{
  "d_model": 384,
  "n_head": 4,
  "n_kv_head": 4,
  "vocab_size": 16384,
  "positions": "rope",
  "rope_fraction": 1.0,
  "bias": "none",
  "init_std_qkv": 0.0249,
  "weight_decay": 0.14,
  "decay_fraction": 1.0,
  "seq_len": 512,
  "doc_mask": true
}
Each number is 128 + 32 x the weight over the matrix's rms, rounded and kept within 0 to 255. Layers, rows and columns count from 0.

# layer 7 MLP up, 1024x384, rms 0.119, rows 762-785, columns 192-287
[[153  95 151  97 127 157 141 144 138 150 115 110 158 125 100 141 133 171 128 169 114 182 127 120  88 132 100 186 102 175 124 110  92 135 164 116  87  98 170 171 118 190 143  97 137  99  95 188  66  76 103 164 102 125  84 100  95  30 163  99 115 166 140 132 151 141 160 130 218 153  97 153 158  96 124  49 120 133 146 161 141 155 124 100 120 142 116 170 146 174  82 140 143 121 104 130]
 [131 125 158 108 149 104 126 123 116 153  97 138 176 150 135  87 115  99  95 130 126  76  93 183 119 120 136 138 149 116 173 131 153 119  97 102 125 186 103  79 111 159 111 148 113 148  69 121 116 206 153 129 156 160 187 109 148  93 104  91 179  86 125  64 115 127 142 138 154 117 141 116  79 124  80 102 134 191 117  97 144 128 116 186  79 111 121 189 129 182 153  85 193 154 128 215]
 [124 164 147 115 118 183 173 127 106 165 136 107 113 188 107 147  89 147  99 105 163 168 132 183 190 118 181 144  93  72 114 115 129 100 108 119 152 145 120 166  94 153 160 121 136 135 110  70 165 155 187 139 159  90 112 160 103 120  73  89 101 117  98  78 134 130 134 101 133  85 151 109 106 159 128 199 109  98 134 123 100 179 150 164  99  82 113 133 138 122  84 143  89 174 186 132]
 [171  91 126 113 104 103 128 145  89 127 131 121 154 190 138 175 126  84  72 137 137 138 139  91 200 109  92 111  81 170 117  96 140 173 150 153  81 151 156  86 129  99  95 124 103 137 130 125 106 134  90 102 151 119 136  38 118 119 151 121  96 121 147 144 157 165 156 102 151 162  97 143 101 132 136 189 169  96 125  86 157  74 108 108 116 144 157 135 129 157 169 122  50  87  92 188]
 [190 105  85 151 125 197 124 108 140 132 137 144 113 131  96 202 112 122 166 129 133 145  79 140  77 119 153  32  82 167 200 174  71  51 145 172 157 160 144 145  83  93 134 108 177 106 130  79 109  98 111 106 128  78 113 119 177 111 137 110  72 136 157 161  94 100 122  92 160 143 127 161 114 165 150 137 149  94 150 109 129 154 150 116 198 141 120 155  70 117 119 119 138 110 141 113]
 [183 164 132 121  75 159  48 136 209 122 139 137  85 100 156 116 137  73 153  95 124 153 140  81 109 125 140 109 142 152 190 152  82 162 153 129 135 169 144 123 146 140 146 191 132 135 146  94 146 107 116 143 101 148 131 144 136  84 115 104  91 110  68 124 148  88 165 134 157 158 168 172 134  84 181 103 110 168 171 134 120 129 123 161 100 141 126 157  95  93 160 136 120 135 124 138]
 [115 135  71  98 147 110 170 141 105  79  94  99  91 117 144 120 108 110 162 107 163 116 107 133 105 137 188  78  84  84  94 144 177  61 121 107 152 145 156 116  73 121 134 106 139  87 117 153 133 110 144 108 106 109 104  76  88 139 130  98 145  74 121 143 104 138  96 105  89 144 142 139  75 163 140 144 122 109 164 143 140 174 149 151  96 108  68 141 170  97 135  82  74 141 121 120]
 [101 203 126 124 178 124 146 152 181 112 132 105 156  99 161 110 153 160 114 113 168 174 130 118 103 146 135  99 128 126  73 152 140 173 121  77  68 169 150 149 149 169 150 174 169 118 135 124  91 115  70 152  71 121  78 119 130 121 154 169 124  68 157 163 109  71 136 176 163  97 219 103 112 168 144 156 129 166  79 188 138 126  80 114 148 124 122 142  85 150  93 146 141 151 141 106]
 [167  57  99 127  79 170 177 118 153 126 150 173 118 164 137 127  93 105  91 128 106 133 175 155 113 129 162 157 105 126  96 104 101  97 164 100 113 138 119 122 156 163  60 114 163 110 177 105 127 129 135 158 144 122 133 129 137 138 140 133 146 133 121 117  61 121 168 152 129 117  65  78  98 131 139 132 130 156 138 123 110  81 130 148 122 121 132  94  78  98 140 126 127 126 149 152]
 [116  88 147 177 144  86 111 137 164 105 108  99 131 136 181 128 110 154 135 176 138 149  61 102 143 142 148 162 177 115 133  95  92 118 123  91 114 152 145  61 134 149 142 117 146 171 107 149 169 131 104 128 141 116 104 163 110 136 108  98  91 200  59 110 156  10 164 138  60 131  90 120 124 136 107 172 104 137 120  22  93  82 150 168 153 124 135  83 128 163 141  93  59 104 166  97]
 [166 173 136  60 114 146 101  77  80 122 134 142 133 119 108 157  94  97 150 138 110 148 138 123 124 106  87 109 164  93 100 139 156 158 115 156  79 169  97  83 181 131 135 181  83 113 101 142 144 157 148  96 141 115  95 181 135 122 123 134 133 163 164  70 159 114 101 136 145 148 116  99 168 214 172 113 144 190 130 133 133  40 133  62 117 148 105  95 153 132  90 121 169 131  67 175]
 [118 176 139 128 146 127  95  68  79 184 119  78 128 146 130 159 105 110 122 115 104 133 106 141  94 162 114 151  75 185 117 175 145 167 103 128 177 123 135 117 154 117 116 157 107 130 140  74  86  89 159  93 172  76 100 173 125 115 145 121 119  93 122 109  99 211 193 110 135  89 106  96 102 146 150 144 158 133 188 139 129 147 155  87 117  22 120 126 137 101 132 107 120 194 122 145]
 [107  82  79  97  93 103 122  99 118 142 122 178 141 115 106 148 165  72 101 159 120 111 146 128 145 134 108 137 121  97 155  67  74 120 126 102 148 137 200  90 143 200  88 112  90 114 190 183  91 141 161 118 112 166 103 103 136 146  98  97 143 119 135 107 111 122  75 115 127  53 121 143 144 177 121 175 109 167 118 132  83  95 153 119  75 142  86 161  83 158 121 196  84 141 131 191]
 [119 112 116 143 153 176 108 144 124 111 113 187 185 136 122 145  95 180 156 140  53 155  90 102 145 196  97 115 209  78 111 120 149 176 128 109  70 167 144 165 191  97 149 118 119 178 191 142 130  78 136  93 120 112 139 127 134 151 120 121  99 159 140 119  91  94 124 116 116 151  80 134 180 149 133 168 165 113  99 154 189 142 151 129 165 180 117 154 162 129 126  96  79  96 162 122]
 [158 137  79 118  76 103 109 114 135 103 143 171 125  92 181 153 150  90 145 106 185 176 131 151 131 141 137 134 162  95 131  74  85  96  98 146 151 129 177  82 134 124 142 125 105 106 143 111  72 176 113 127  84 112 149 164  78 206  90  97 135 101 155  62 157 144 138 156  74 121 134 119 125 127 135 125 139 177 141 157 121 138 112 132 161 160 122 194 161  59 150 105 136 113  90 147]
 [118 123 167 167  94 133 132  50 101 105 109 135 156 132 178 156 159 148 139 146 127 123 113 185 186 207 125 123 134 131 160 159 136 124 179 161 138 155 136 159 133  81 154  94 151 127 177 215 137 123 153 207  60 166 144 133 168  94 112 131 108 120 156 122 114 141 169 106 133 115 203 168  83 109  90 163 111 129 147 114 139  83 142  90 135 111 138  87 104  80  76 102  99 131 138 142]
 [111 124 151 119 105 103 185 131 166 115 125 177 103 118  94 118  88 170 169 117 203 132 111 152 117 151 113 119 117 198 118 112 193 167 119 131 136 146 103 131 131 156 146  78 158 111  92 124 152 104 140 141 130 151 150 125 185 137  88 172 111 142 156 151 164  99 129 134 127  50 172 132 131 196 120 214  63  87  90 163  85 109  60 216 164  80 140 127 148 123  53 126 169 177 139 170]
 [ 90 163 147 125  60  89  37 153 116 139 129 142 160 110 169 108 128 125 187 109 109 140  95  88 158 100 134 125 138 166 134  70 125 130  90 180 161 139 147 165 145 105 105 118 110 128 106 142 103 148  73 100  97  86 119  66 132 151  85 122  92 132  86  95 123 153 111 154 110  95 113 133 129 158 148 164 103 122  96 120  83  55 150 119 152 116  77 153  76  83 149 130 152 142 121 157]
 [140 100 153 120 126 140 107 107 125 170 160 115 216 140  43 112 155 134 180 155  91  98 132 116 120 151  86  84 163 203 103  96 136 125  72  82 140 115  77 154 157 136  86 196 137 136 134 180 100 130 141 167 148  23  84 189 124 152  47 175 104  87  88  62 222 108 161  84 179 148 176  99 138 115 147 163 139 116 102  97 164 116  96 125 145  71 102  95 185 185 137 156 130 125 145 145]
 [109  55 185 167  29 142 127 164 141 124 121 137 113 123 136 151 122 123 166  50 121  50 108 100  81 118 150 110 121 151 153  98 109 157  87 149 179 155 147  82 123 138 139 148 106  98 161 178  95 133 114 157 128 134 100 114 100  85 105 116 139 110 119 144 124 177 134 138 110 108  87  86 123 119 154 160 130 133 139 129 140 143 155 107 202 107 153  85 184 135 152 157 112  96 113 154]
 [ 66 107 159 122 130 172 139  87 193 132 131 134 105 119 122 144 122  96 132 168 135  98 100  98 130 107 172 171 160 218  71  79 164 168 148 111 157 139 132  61  76  69 166 143  88 188  75 134 128 110 114 121 121 127 129 142 134 137 124 106 140  78 131 130  28 100 162  91  48  93 135 165  96 154 163 124 105 195 171 128 122 141 130 181 157 139 116  91 108 112 118 198 146 161  72 146]
 [155 102 139 156 148 147 124  56  75 105 100 129 121 116 138 164 102 133 108 134 119 132 103 101 145 114 108 127 126 133 152  87 152 132 140 152 192  77 142 143  97 131  80 159  94  95 157 164 136 136  78 113  94 132 123 145 170  80 170  91 186 122 138 182 194 149 162  86 154 162 112 163 131 133 188 159 103 127 147 136 203 131 152 138 122 198 133  99 130 183 160  88 117  73 136 119]
 [118 104 145 102 105 140 123 174 118 133  95  75 135  97 113 125 175 155 133 139 135 166 135 124 145 121 139 138 106  83 157  63 157 126 131 173 174 112 182  92 110  70 140 117 113 146 129 164 108 198 160 123 102 115 120 221 112 165 128 140 117 160 129 146 136 141 129  99 144 148 123 154  65 143 122  76 106 112 112 122 142 119 143  77 113 124  89 157 137 130 131 127 122 133 186 155]
 [ 88 197 156 157  89 131 155 209 155 126  89 126 130 101  59  69 202 162  83 131 102  81 155 124  85 135 116 106 155 169 112 129 189 181 149 132  58 189 181 116 143 111 104  97 107 159 104 157 157 118 130 138 103 138 121 174 125  84 121 122 200 101 126 166 151  86 128 114 123 172  95 219 156 174 119 136 121 112 149  83 139 138 134 178 144 115 159 183 103 122 231 174 151 117  56 100]]
# layer 7 MLP down (transposed), 1024x384, rms 0.111, rows 762-785, columns 192-287
[[197 112 157 109 134 120 132 134 141 119 140 160 149 126 173 121 118  86 149 119 110 158 151 131  73  76  90  76 151 131 134  91 193 124  90 152 129  81  90 138 137 117  62 106 149 111  90  34 146 106 100 115  90  95  97 122 117 156 174 103 127 205 143 106 143 120 148 179 104 129  77  92 132 118 154  93 165 141 137 146 123  91 104 126 134 119 116 140 133 150 141 137 110  82 130 114]
 [114 159  88 185  62 122 119 119 152  85 139  75 169 103 136 114  63 204  85  69 159 130  88  86  89  86  79 181 141 192 131 126 157 138 116 201 154  91 146  99 123  91 214 167 185 118 153 168  88 144 137  86 112 146 174 223 131 154 150  82 132 170 122 109  98 158 134 113 130 186  68 149 165 157 172 150 131 102 140 131 125 141 122 121 111 166  96 111  98 125 122 142  52  43 145  67]
 [ 81  75 123 141 158 111  99 108 121 194 131 141  49 132 207  92 167 162 119 111 119 134 123 174 148 142 128  99 134 121 150 131 158 139 169 158 156  75 115 184  99 168 191 133 137 162  86 113  93 128 212 141 127 118 165 121  65 119 111 139 146 170 124 164 146 163 130 217 132  74 105 131 122 143 147 175 182  38 125 182 114  96 124 104 150 107  95 101 132 127 142 151  94 154  74 111]
 [135 121 144 127 152  61 112 106  93 111 153 136 136 144 171 125 105  84 167 133 133  85  72  49 112  77 129 101 143  98 121 161 115  73  90 162 117 128 190 111 142 126 115  54 133 112 116 102 174 191 190 153 103 170 153 120 165 130 147 140 141 100 137 152 153  89  89 186  92 121 130 150 137 128  92 138 159 146 113 153 116 153 148 165  68 132 118 114 149  95 119 134 137 124  92 145]
 [140 121 151 183 102 101 157 189 175 166 192 111 137 142 112 129 125 162 171 127 118  80  78 144  87 158 110 110 126  71 144  91 127  91 119 122 144  82 169 141 133 165 200 159  82 172  98 125 122 137 110 116 110 166 127 104  81 127 138 149  54 111  56 162 186  79 101 143  72  83 162 136 137  94 132 144 136 136  78 116 153  65 152 145 103 138 157 112 189 164 126 144 116  85 148  91]
 [135 171 149  74  97 166 155 120 149  70 124 133 165 186  55 129 115  98 126 137 180  89 175 133 153 109 179 128 172 160 205  84 155 119 191  66 111 123 129 100  39 115 174 134 157  93 144 143 141 105  92  92 134 217 129 107 143 166 110 194 144 104  96 141 144 153  93 161 111 123 121  91 126 106  75 181 139 102 135  87 122  99 150 124 173 147 143 154 139 120 132 107 158 106 129 160]
 [112 124 182 119 121 143  73 124  98 137 152  92 171  62 111 174 159 126 132 133 141  78 106 114  94 121 183 167 187 120  91 125 126 165 177 170  87 155  64 166 179 116 135 182  96 134 115 129  79 165 177 127 161 120 150 143 155 137  87 130  94 142 132 157 145 143 100 147 104 120 147  53 149 138 127 139 148 131 160 174  97 141 151 126 140  86 124 146 111 113  96  98 119 113 174 166]
 [133  97 117 118 141 134 105 189  83 139 149 103  77 109 159 115 116 127 134  90 121 103  85  38 127  97 132  79 136 151 120 116 125  94 140 112 147 115 112 117 108  81 121  79 128  87 121 159 160 110 130 168  90 148 113  90 155 134 147 156  84  84 156 113 121 143 165  59  69 132 112 180  50 112 175 164 165 102 104 146  93 172 124 100 139 104  83  38 106 131 130  89 136 119 172 175]
 [157 100 114 134 174 141 126 186  77  99 135 135 107 182 142 104 128 109 115 105  74 112 111 144 126  74 171 179 116 136 101 130 151  71 126 139 158 134  66 176 137 138 124 113 122 140 141 159 173 174 125  66  81 110 135 165 148  98 116 122  44 121  96 155 113 115 117 152 189 122 117 161  85  83 140  81 129 101 167 124 117 136  89  92  61 152 149  70 118 169 157 144  60 151 115 132]
 [155 124 184  87 112 138 130 143 162 150 108 155 104 113 122 116 103  46 111 109 169 158  87  38 158 118 111 131 126  95 184 161 133 112 109 136 127  62 182 156 124  85 104 145  98 131 139 126 139  85 175 151 117 132 101 102 115 140 178 125 117 141 176  93  59  85 180 187  92 108 128 166  97  72 160 143 120  95 182 125 143 137 173 158 142 116 120 114 139 196 114 149 110 124 118 157]
 [127 117  98  81 161 106 113  81 115 127 187 122 121 145 100 150 138 121 158 106 143  89 148 122 105 160 104 188 115 183 142 112 145 147  77  78  89 187 125  80 149 151 102 136 126 141 127 176 107 243  93 115 123 119 155 122 132 141  93 125 141  96 200 144 119 128 160 125  90 183 159 102 118 121  98 205 106 173 149 126 145 129  96 135  91 197 110 179 135 113  84 153  97  82 140 153]
 [167 177 129 143 103 151 123 107 117  97 129 141 131 189 127 154 107 159 143 112  78 113 163 112 108 119 148  99 136 121 112  83  78 125 159 153 127 165 109 177  96 104 100 150 126 172 173  98 158 156 133 120 176 140 160 110  93  51 138 132 133 107  85 182 123 119 108 147 150 118 149 122 158 161 118 151 142 124 199  83 141  67 118  88 136 115 121 145 105 125 112  54 134 176 168 122]
 [106 132  84 126 189 102 142  69 133  97  67  83 120 109  96 129  86 128 112 132 175 112 121 110 111 121  94  94 157 111 157  93  85 158 135  96 142 151 153 168 110  90  87 138 100  59  97 178  98 142 131 160 198 175 125 134 103 124  94 115 109 137  59 122  91 131 111 136 146 132 173 146 125 149 149 135 166 108 152 129 161  93 165 151 175 133  86 139 130 101 165 121 112 102 117 137]
 [163 129  93 127 106 106 117 135 128 151 149  92 134 114 181 114 129 135 114 166 116 128 141 155 193  84 145 134  69 106 156 143 116  95 112 143  99  97 134 151 108 122 137 157 171 129 125 123 117 117 149 124 140 116 122 144 148 151  53  74  85 124 104 120 152 151 102 141 106 118 201 120 104 117 104 151 118 153  91 146 108 111 100 149 103 115 139 166 136 155  52 144 120 158  92 143]
 [175 125 129 125 113 149 154 132  56 139 124 125  97 110 133  80 137 166  97 141 109 118 124 135 147  85 138 141  83  92 146 184 140 125 149 122  89 130  76 132 152 133 185 120 107 145 127 145 118  96 119  95 168 143 106 148 201  99 144 124 105 155 134  68 167 115 130  94 119 108  96 179  56 145 138 116 138 122 160 114 127 147 139  87 115 117 127 127  85 127  94 159 132 136 126 143]
 [135 184  90 140 141 168  92 111 135 104 135 167 149 127 107 101  48 203  89  92 135  70 115 110 122 134 117 152 149 121 137 103 177 182 150 139 166 141  81  73 106 102 104 206 137 144  86 114 102 116 166  95 128 138 172 131 140 119 133 150 123  82 139 120 147  88 147 118 123  81 123 149 135 153 100  97 133 104 119 163 108 118 112 106 149 136 142 141 123 132 144 124 160 127 141 123]
 [144 155 193 110  93 141 135 168 171 140 112 141 149  85 172 131 185  71 130 180  90  80 140 101 138 143 107 159  97   6 140 113 118  99 135 108  97 118 169 118 105 155 104 181 160 118 104 189 152  79 145 116 135 113 157 255 141 171 165 127  42 152 126 145 125 121 133  92  92 103 137 138  76 133 174  77 142  94 117 128 167 126 126 111 114  98 120 125 107 142 169 102 115 109 129 150]
 [153 152  98 159 137  76 115 106  76 196  95 159 174 149 109  56 167 109 148 110 177 101 157 165 181 103 113 126 142 148 106 156 110  84 135 182 110 171 226 146 173 108 106 124 165 173 105 153 122 127 236 111 153 135  88 104 124 134 102 145  92 115 126 139 163  98 112 123 145 101 137 190 141  86 105 121  53  73 180  81  87 141  94  83 158 166 118 103 114 136 140 163 124  50 145 131]
 [ 98 126 110 139 130 160 168 107  86 155 102 151 161 143 180 135  99 163 180 137 134  96  81 149 100 103 126 106 212 202 160 112  80  89  69 150  89 122 113  87 111 205 155  66 126  91  79 140 176 146 138 202 171  70 121 112 155 119 184 175 125  78 116 105  89  90 143 101 112 131 137 115 140 112 130 139 149 153 130 109 134 138 112  69 125  53  65  87  83 159 156 167 157 103 162 125]
 [134 108 156 117 140 130 206 120 138 134 119 145 138 157 143 117 109 115  97 123 173 123 181 120 121 147 107 147 132 161 116 208 110  94  95 133 152 107  86 154 106 162 133 130 125  98 138 105 108 117 108  62 108 117  73 169 132 105 151 185  93  87 152 156  92 121 108 157 153 123 115 185 109 161 126  77 122 125 161  64 161 139 147 118 155 149 120  72 182 191 159 160 117 156 176 146]
 [119  90 155 121 129 118 144  91 118 114  84 125  29 169  93 102 141 138 122  92 160 111 150 119 163 130 101 112 117 148 129 143 149 145 141 129 181 168  99 104  92 155 153 148 169  81  81  98 166 156 158 111  56 151 111 157 136 102 215 129  64 168 133 126  71 127 161 111 103 165 107 143  84  83 152 189 101 168 134  83 187 154 160 171 107 114 103  72 101 115  83 181 147 112 114 132]
 [181 154 137 111 108 114 125 133 157  89 136 128 155 119  93 128 167 119  95 175 166 184 158 152 209 158  68 145  90 150 106 158  81  66 144 164 191 152  82 156 189 109 124 124 146  28 168 144 146 137 171 124  52  76 178 112 135 179 122  86 196  92 162 156 109  78 100  99 172 152 146 177 160 138 113  79 134 144 143 131 165 175 112 114  91 101 159 163 113 115  84 117  88 115 138 123]
 [ 90  99 145 195 101 147 157 114 145 121 117 151 158 132  89  60 159 159 182  79 115  98  82 117 146 163 111 100 178  94  75  93  81 179 146  91 136 120 136 155 179 185 104 132 136 159 102 160 113 119 158 146 119  94 112  89 126 106 134 133  95  95 125 124 134 153  92 118 145 129 112 152  47  98 165  57 179 140 139 156 108  80 136  87 137 162 123 117 198 178 141 101 124 113 165 154]
 [107  85  60  94 146 144 116 172 125 136 157 126 133  94 129 164 161  75 125 187  96 100 119 123 170 112 189 120 114 137 132 157 102 139  74 178 105 167 170  84 161 137 144 191 132 171  46 236 144 169 132  96 167 103  84 130 137  92 155 135  75 111 154  61 118  65 198 205  95 145 111 144 137 168 128  89 162  15 184 170 120 158 119 140  86 107 160 158 119 136 117 143 158 120 158 186]]
# layer 7 MLP gate, 1024x384, rms 0.114, rows 763-786, columns 192-287
[[127 156 112 102 142 162  63 113 120 170  97 137 116 117 116 147 119 135 101  70 172 137 147 132 138 134 128 138 105 111 171 180 192  73  76  86 123 127 160 169 129  96 132 167 105  87  89 167 120 137  98 132 147 160 117 117 135 144 114 205 130 121 149 125 140 113 139 197 136 129 159 135 129  74 130 132 117 105  96 100 139 138 107 113 113 128 147 127  54 161 140 142 161 153 160  93]
 [136  87 160 120 165 127 140 136 102  59 137 104 139 100 116  79 145  65 150 123 150 122 155 129 119 173  56 115 127 158 122 174  91 159  69 126  73 143 130 145 168 111 104 168  54 143 104 106  94  97 161 106  97 130  82 120 133 143 129 170 113 125 129 130  99 151 201 138 130 161 149 110 127 135 133 103 120  52 166 109 145 113 150 183 119 121 125 141 167 152 124 153 152 141  58 122]
 [ 97 161 187 178 189 169 121 189 139 144 106 154 105 114 134  95 161 169 123 131 105 112  62 133 200  86  97 187 159 134 171  92 137 142 117 131 157 112 105 130 129 158 121 127 104 145 116 119 198 125 114 171 148 126  77 114 128 138 129 141 140 149 111 178 124 109 116 106 133  99 153 146 123 106 160  89 122 117 179  96 125 162 129 125 165 107 124  99 108 187 125 133  65 112 121 109]
 [ 93 151  64 151 126 172 133 105 115 136 144  97 128 180  93 145  56  79 173 138 134 127 150  87 115 129  69 167 122  82 123 126 130 179 144  65 143 145 122 151 130 173 132 113 108 113  77 151 137 162 119 100 129 115 100 112 151 167 151  59 138 173  90 125 157 140 122 141 107 120 172 149 116  68 159 110 145 127 160  50 114 118 113 169 111  90 106 122 114 142 147  98 140 111  79 103]
 [ 89 129  87 124 100 137 133 147 139 171  82 214  51 117  80 126 136 156  52  95 123 117 132  51 112 180 142 122 116 183 111  89 112 135 154 133 159 182  99  95 118  85 164 156 129 127 132 138 136 126 120 137 161  98 108 139 157  87 133  81 157 166 144 167 127 112 167 139 140  74 112 146  87 195  50 164 139 101 142 141 141 146 168 161  96 152 137 127 160 191 129 143 124 166 106 125]
 [110 132 153 121 155 199 129 142 221 152 141 145 145 125 145 160 108  77 156  91  98 115 153 150  84 130 101  74  83 106 140 104  77 114  95 117 146 123 169 113  81  71  98 152 129 122 184 174 149 119 137 136 147 113  93  99 172 125 183 130 169 114 170 127 120 127  68 118 180 122  96 162  85 152 159  94 119 177 133 103 114 160 141  92 152 166  82 135 132 177 117  92 126 161 120 163]
 [115 148  90 117 130 176 153 125 224 151 142 157 116  79 145  78  98 128 140  89 227 168 109  48 120 164 170 154 145  84 129 101 131 121 132 205 159 174 168 148 154 160 109 117 142 137 160  94  92 142 166 130 192  63 123 145 185 156 129 185 128 130 115 123 108 103 113 155 127  79 127 157 116 136 147 178 194 102  57  99 109  49  89 109 105 187 115 144 114  63 137 137 104 127 156 134]
 [162 116 185 115 110 132 170 144  59 123 110  74 139 137 166 122 218 141 118 185 197 100  66 154 151 149 105 140 135 138 182 104 131 113 144  69  93 104 173 155  98 120 159 113 173 177 134 133 138 135 178 121 106 174 155 131 112 140  84 143  81 173 162 107  91 136 150 151 161 112 132 138 120 150 153  66  91  70 188 114 126 121 117 156 129 137 169  57 130  70 119  99  82 147 154 136]
 [ 42  94  79 142 178 196 120 141 143 144 118  97  98 165  85 121 173 108 149 151 128 129 186 124 104 154 113 112  98 146  86 140 127 180 105 161 152  94  71 141  92 139  72 113 129 112 116  48 164 145 121 123 126 132 159 106 128 143  40  60 151 163 128 151 101 149 118 130 129  85 108 112 148 175 152 143 133  70 116 181 127 151  46 118  85 183 149 103 140  76  44 178 131 121 194 132]
 [169  84 141 138 103 172 172  66 112 153 177 182 136  83 137 140 139  92 174  75 149 140 152 126 105 121  85 144 173 132 149 149 149 132  99  61  57 121 118 148 155 145 143 100  23  86 109 134 180 123 104  67 128  92 125 113 127  98 150 149 140  93 160 156 131  68 115 133 122 144 110 137 160 157 101 143 101 182 133  99 139  98 142 150 105 144 164 139 130  68 124 131 157 121 138 136]
 [161 175 153 141 117  82 116 125  80 160 156 108 142 150 140 102 123 163 123 156  88 172 122 105 141 141 100 122 205  85 122 159 123 146  82  94 149  90 152  81  96 150  89 153 118 221 109 120 104 128 144 119 169 114 121  87 133 124  75 159 125  85 147 116 174  85 128 188 149 154 128 131 161  91 104 148 128 125 137  89  66  82 114 125 107 143 104  94  95  77 198  90  92  87 173 120]
 [124 131 124 136 171 141 120 109 154 131 103 123 132 194 131  63 123 140 164 168 165 128 107 115 173  98 166 103 102 164 118 124 168 130 151 138 123 168 126  99 160 102 187 127  77 160 111 122 153 103 115  70  94 114 113 158 156 137 186 115 102 111 133 158 111 185 161 139 146 108 105 182 116 107  93 157 121  83 123 139  36 100 121 113  96 166  76  91 174 132 123 130 173 140 112 111]
 [185 142 111 128 129 101  61 158 162 119 138 125  98 154 117 127 122  61  39 138 130  86 116 118 160 162 140 119  60 108 106 170 175 144 191  89 119 203 202 120 128 122 122 131 145 204 130 195 166 125 162 127 173 125 181 102  77 132 130 133 187 126 158 160 106 144 125 198 146 115  99 162 124 111 178 120 133 102  99 117 111 125 114 149  83 135 101 140 136 149 140 150 108 111 109 149]
 [ 86 101 147 121  99 161 184 116 143 152 112 142 166 175 138 112 163 157 123  76  71  58 124 136  89  98 149 103 111 131 182 134  96 141 163 174 130 144 177 206 111 162  92 130  94  78 135  81 105  90 120 160 105 100  99 148 128 192 202 123 170  88 213 138 138 176  61 100 148 112 179  99 139  87 121 124  49 143 175 121 139 175 129 160 118 145 102 131 116 177 115 143 168  99 104 165]
 [141 114 150 181  83 116 156  80 139 159 145 145 113  87 170 149 153  82 141 191 103 121 119 150 214 126 171 123  87  86  93 160 104 114 141 162 105 100 112  97 165 128  98 148 107 138 172  47 132 104 176  86  84 171 126 160 173 131 103 118 141 133 128  58  96 179  94 119 108 129 123 146 195 124 119 122 131 153 138 158  75 120 136 105 160 109 171 117 124 168  83 139 109 158 197 162]
 [123 140 114 110  53 138 139 152 154 123  51  34 114 144  95 107 105 115 120 134 165  57 179 105 128 142  66 136 140 146 164 127 160 127 102  74  85 177 131 146 125 103 161 150 104 119 169 133 116  90  84 187 137  73 104 141 131 131  86 150 105 126 178 171 132 122 162 130 150  98 127  99 140 117 148 163 129  84 134 160 126 185 133 136  82 147 130  81 125 126 124 149 130 139  56 151]
 [121 119 135 108  78 141 134 141 154 125 149 159  59 121 109 156 160  93 139 136 120  54 151 184 138 164 138 119 154 117  50 144 141 104 126 203  73  95 128 111  43 105 116 170 137 159 155 141 175 118 145 123 143 143 117 166  96 124 153 114 200 176  92  88 115 110 198 151 105 140  92 103  54 161  97 149 132 133 128 157 147 127 147 164 133 120 102 132 152 107  75  78  94  88  75 150]
 [168 121 132 125 117 169 155 149  58 103 171 153 138 144 173  94 148  52 150 118 150 129 154 125 133 141 134 103 137 123 115 124 131 148 132 115  99 166  79 121 140  94 162 133  90 145 142 146 123 112 110 174 119 141 153 139 167 129 144 103 126 131 138  40 107 135 127 133 155 142 147 131 198 149 121 162 132  18 128 111  94 164 146 100 138 126 128 100 150 123 158 138  89 182  72  66]
 [169 112 145 137 130 133 100 110 183 109 110 122 112 152 166 159 135 149 146  78 137 174 106 104 160 115 115  35  68  92 149 132 140  95  99 101 143 170 159 108  91 119  98 122  75 143 128 132 113  80 170 140 178 170 172 149 152 173 191  91 111 129 163 125  70 158 126  94  62 123 137 136  88  69 120 112 122 151 116 199  94 142 135 123  71 145  96 135  77  78  70 126 142 131 119 102]
 [167  79  86 121  90 102 153 169 145 122 136 135 149 158 113 147 150 147 130 106  91 126 104 177 130 178  90 109  93  91 177 130 181  73 129 122 134 110 120  92 133 145 101 130 198 103 148  63 130 189 105 144 196 112 182 151 100 174  60 115 180 115  85  87 134 151 147 109 155 127 194 111 154 124  87 135 145 100 167 117 139  94 150  99 130 153 173 126  99 157 148  81 132 163 122 121]
 [ 82 177 143 115 155 130 108 133 115  19 121 171  91  75 155 194 109 133  74 138  99 100  95 126 108 122 107 121 131 165 159 168 131 148 114 100 107 126  95 137 125  98 105 118  55  90 164 165  46 114  80 199 108  79 115 132 101 195 148 141 149 109 172 135 184 147  85 168  95 127  50 131  85 122 216 152 120 160 109 169 169 126  50 139 115 151 127 101 172 111 141 125 125 123 132 102]
 [134 156 113 166 112  77  77 200 141 196 114 153  87 126 134 123 102 161  84 102 109  93 133 149 121 108 118 119 109 155 108 127 111 114 138 175 156 163  99 104 105 172 115 146 151 165 136  92 142  92  78 137 105 153  98 156 152 123  92  47  91 126 146 147 136 104 144 116 157  72 129 139 130 164 183 105 176 146 145 121 142 129 116 115 135  68  77 184 181  83 145 134 122  90  62  32]
 [120 132 105 179  94 160 116 182 127 152 146 154  93 157 183 159  93 150  87 106 134  60 130 167 116 208 159 119 113 131 143 147 171 158 156 114 104 113 169 153  93 111 150 114 130 153 154 203 196 203 148  53 187 125 127  80 121  43 147 147 140 141 119 177 147 150 150  92  82 158 107 178 162  82 141 107  90 126 141 156 184 147 182 127 206 125 139  94 144 156 184 138 132 121 137  78]
 [111 121 100 138 157 110 163 165  99  74  58 207  95  90 116 125 193 125 107 151 115 110 147 108 134  91 113 183 214 146 133  95 140 124 113 171  90 120 162  55 113 147  85 181 110 107 117 109 102 108  97 134 131  83  95 130 101 140 138  78 197 126 123 120 124 148  94 147 211  78 100 136  96 137 135 118  88 139 126 195 120 194 114 127 128  64 213 156  97 140 119 151 172 170 144  97]]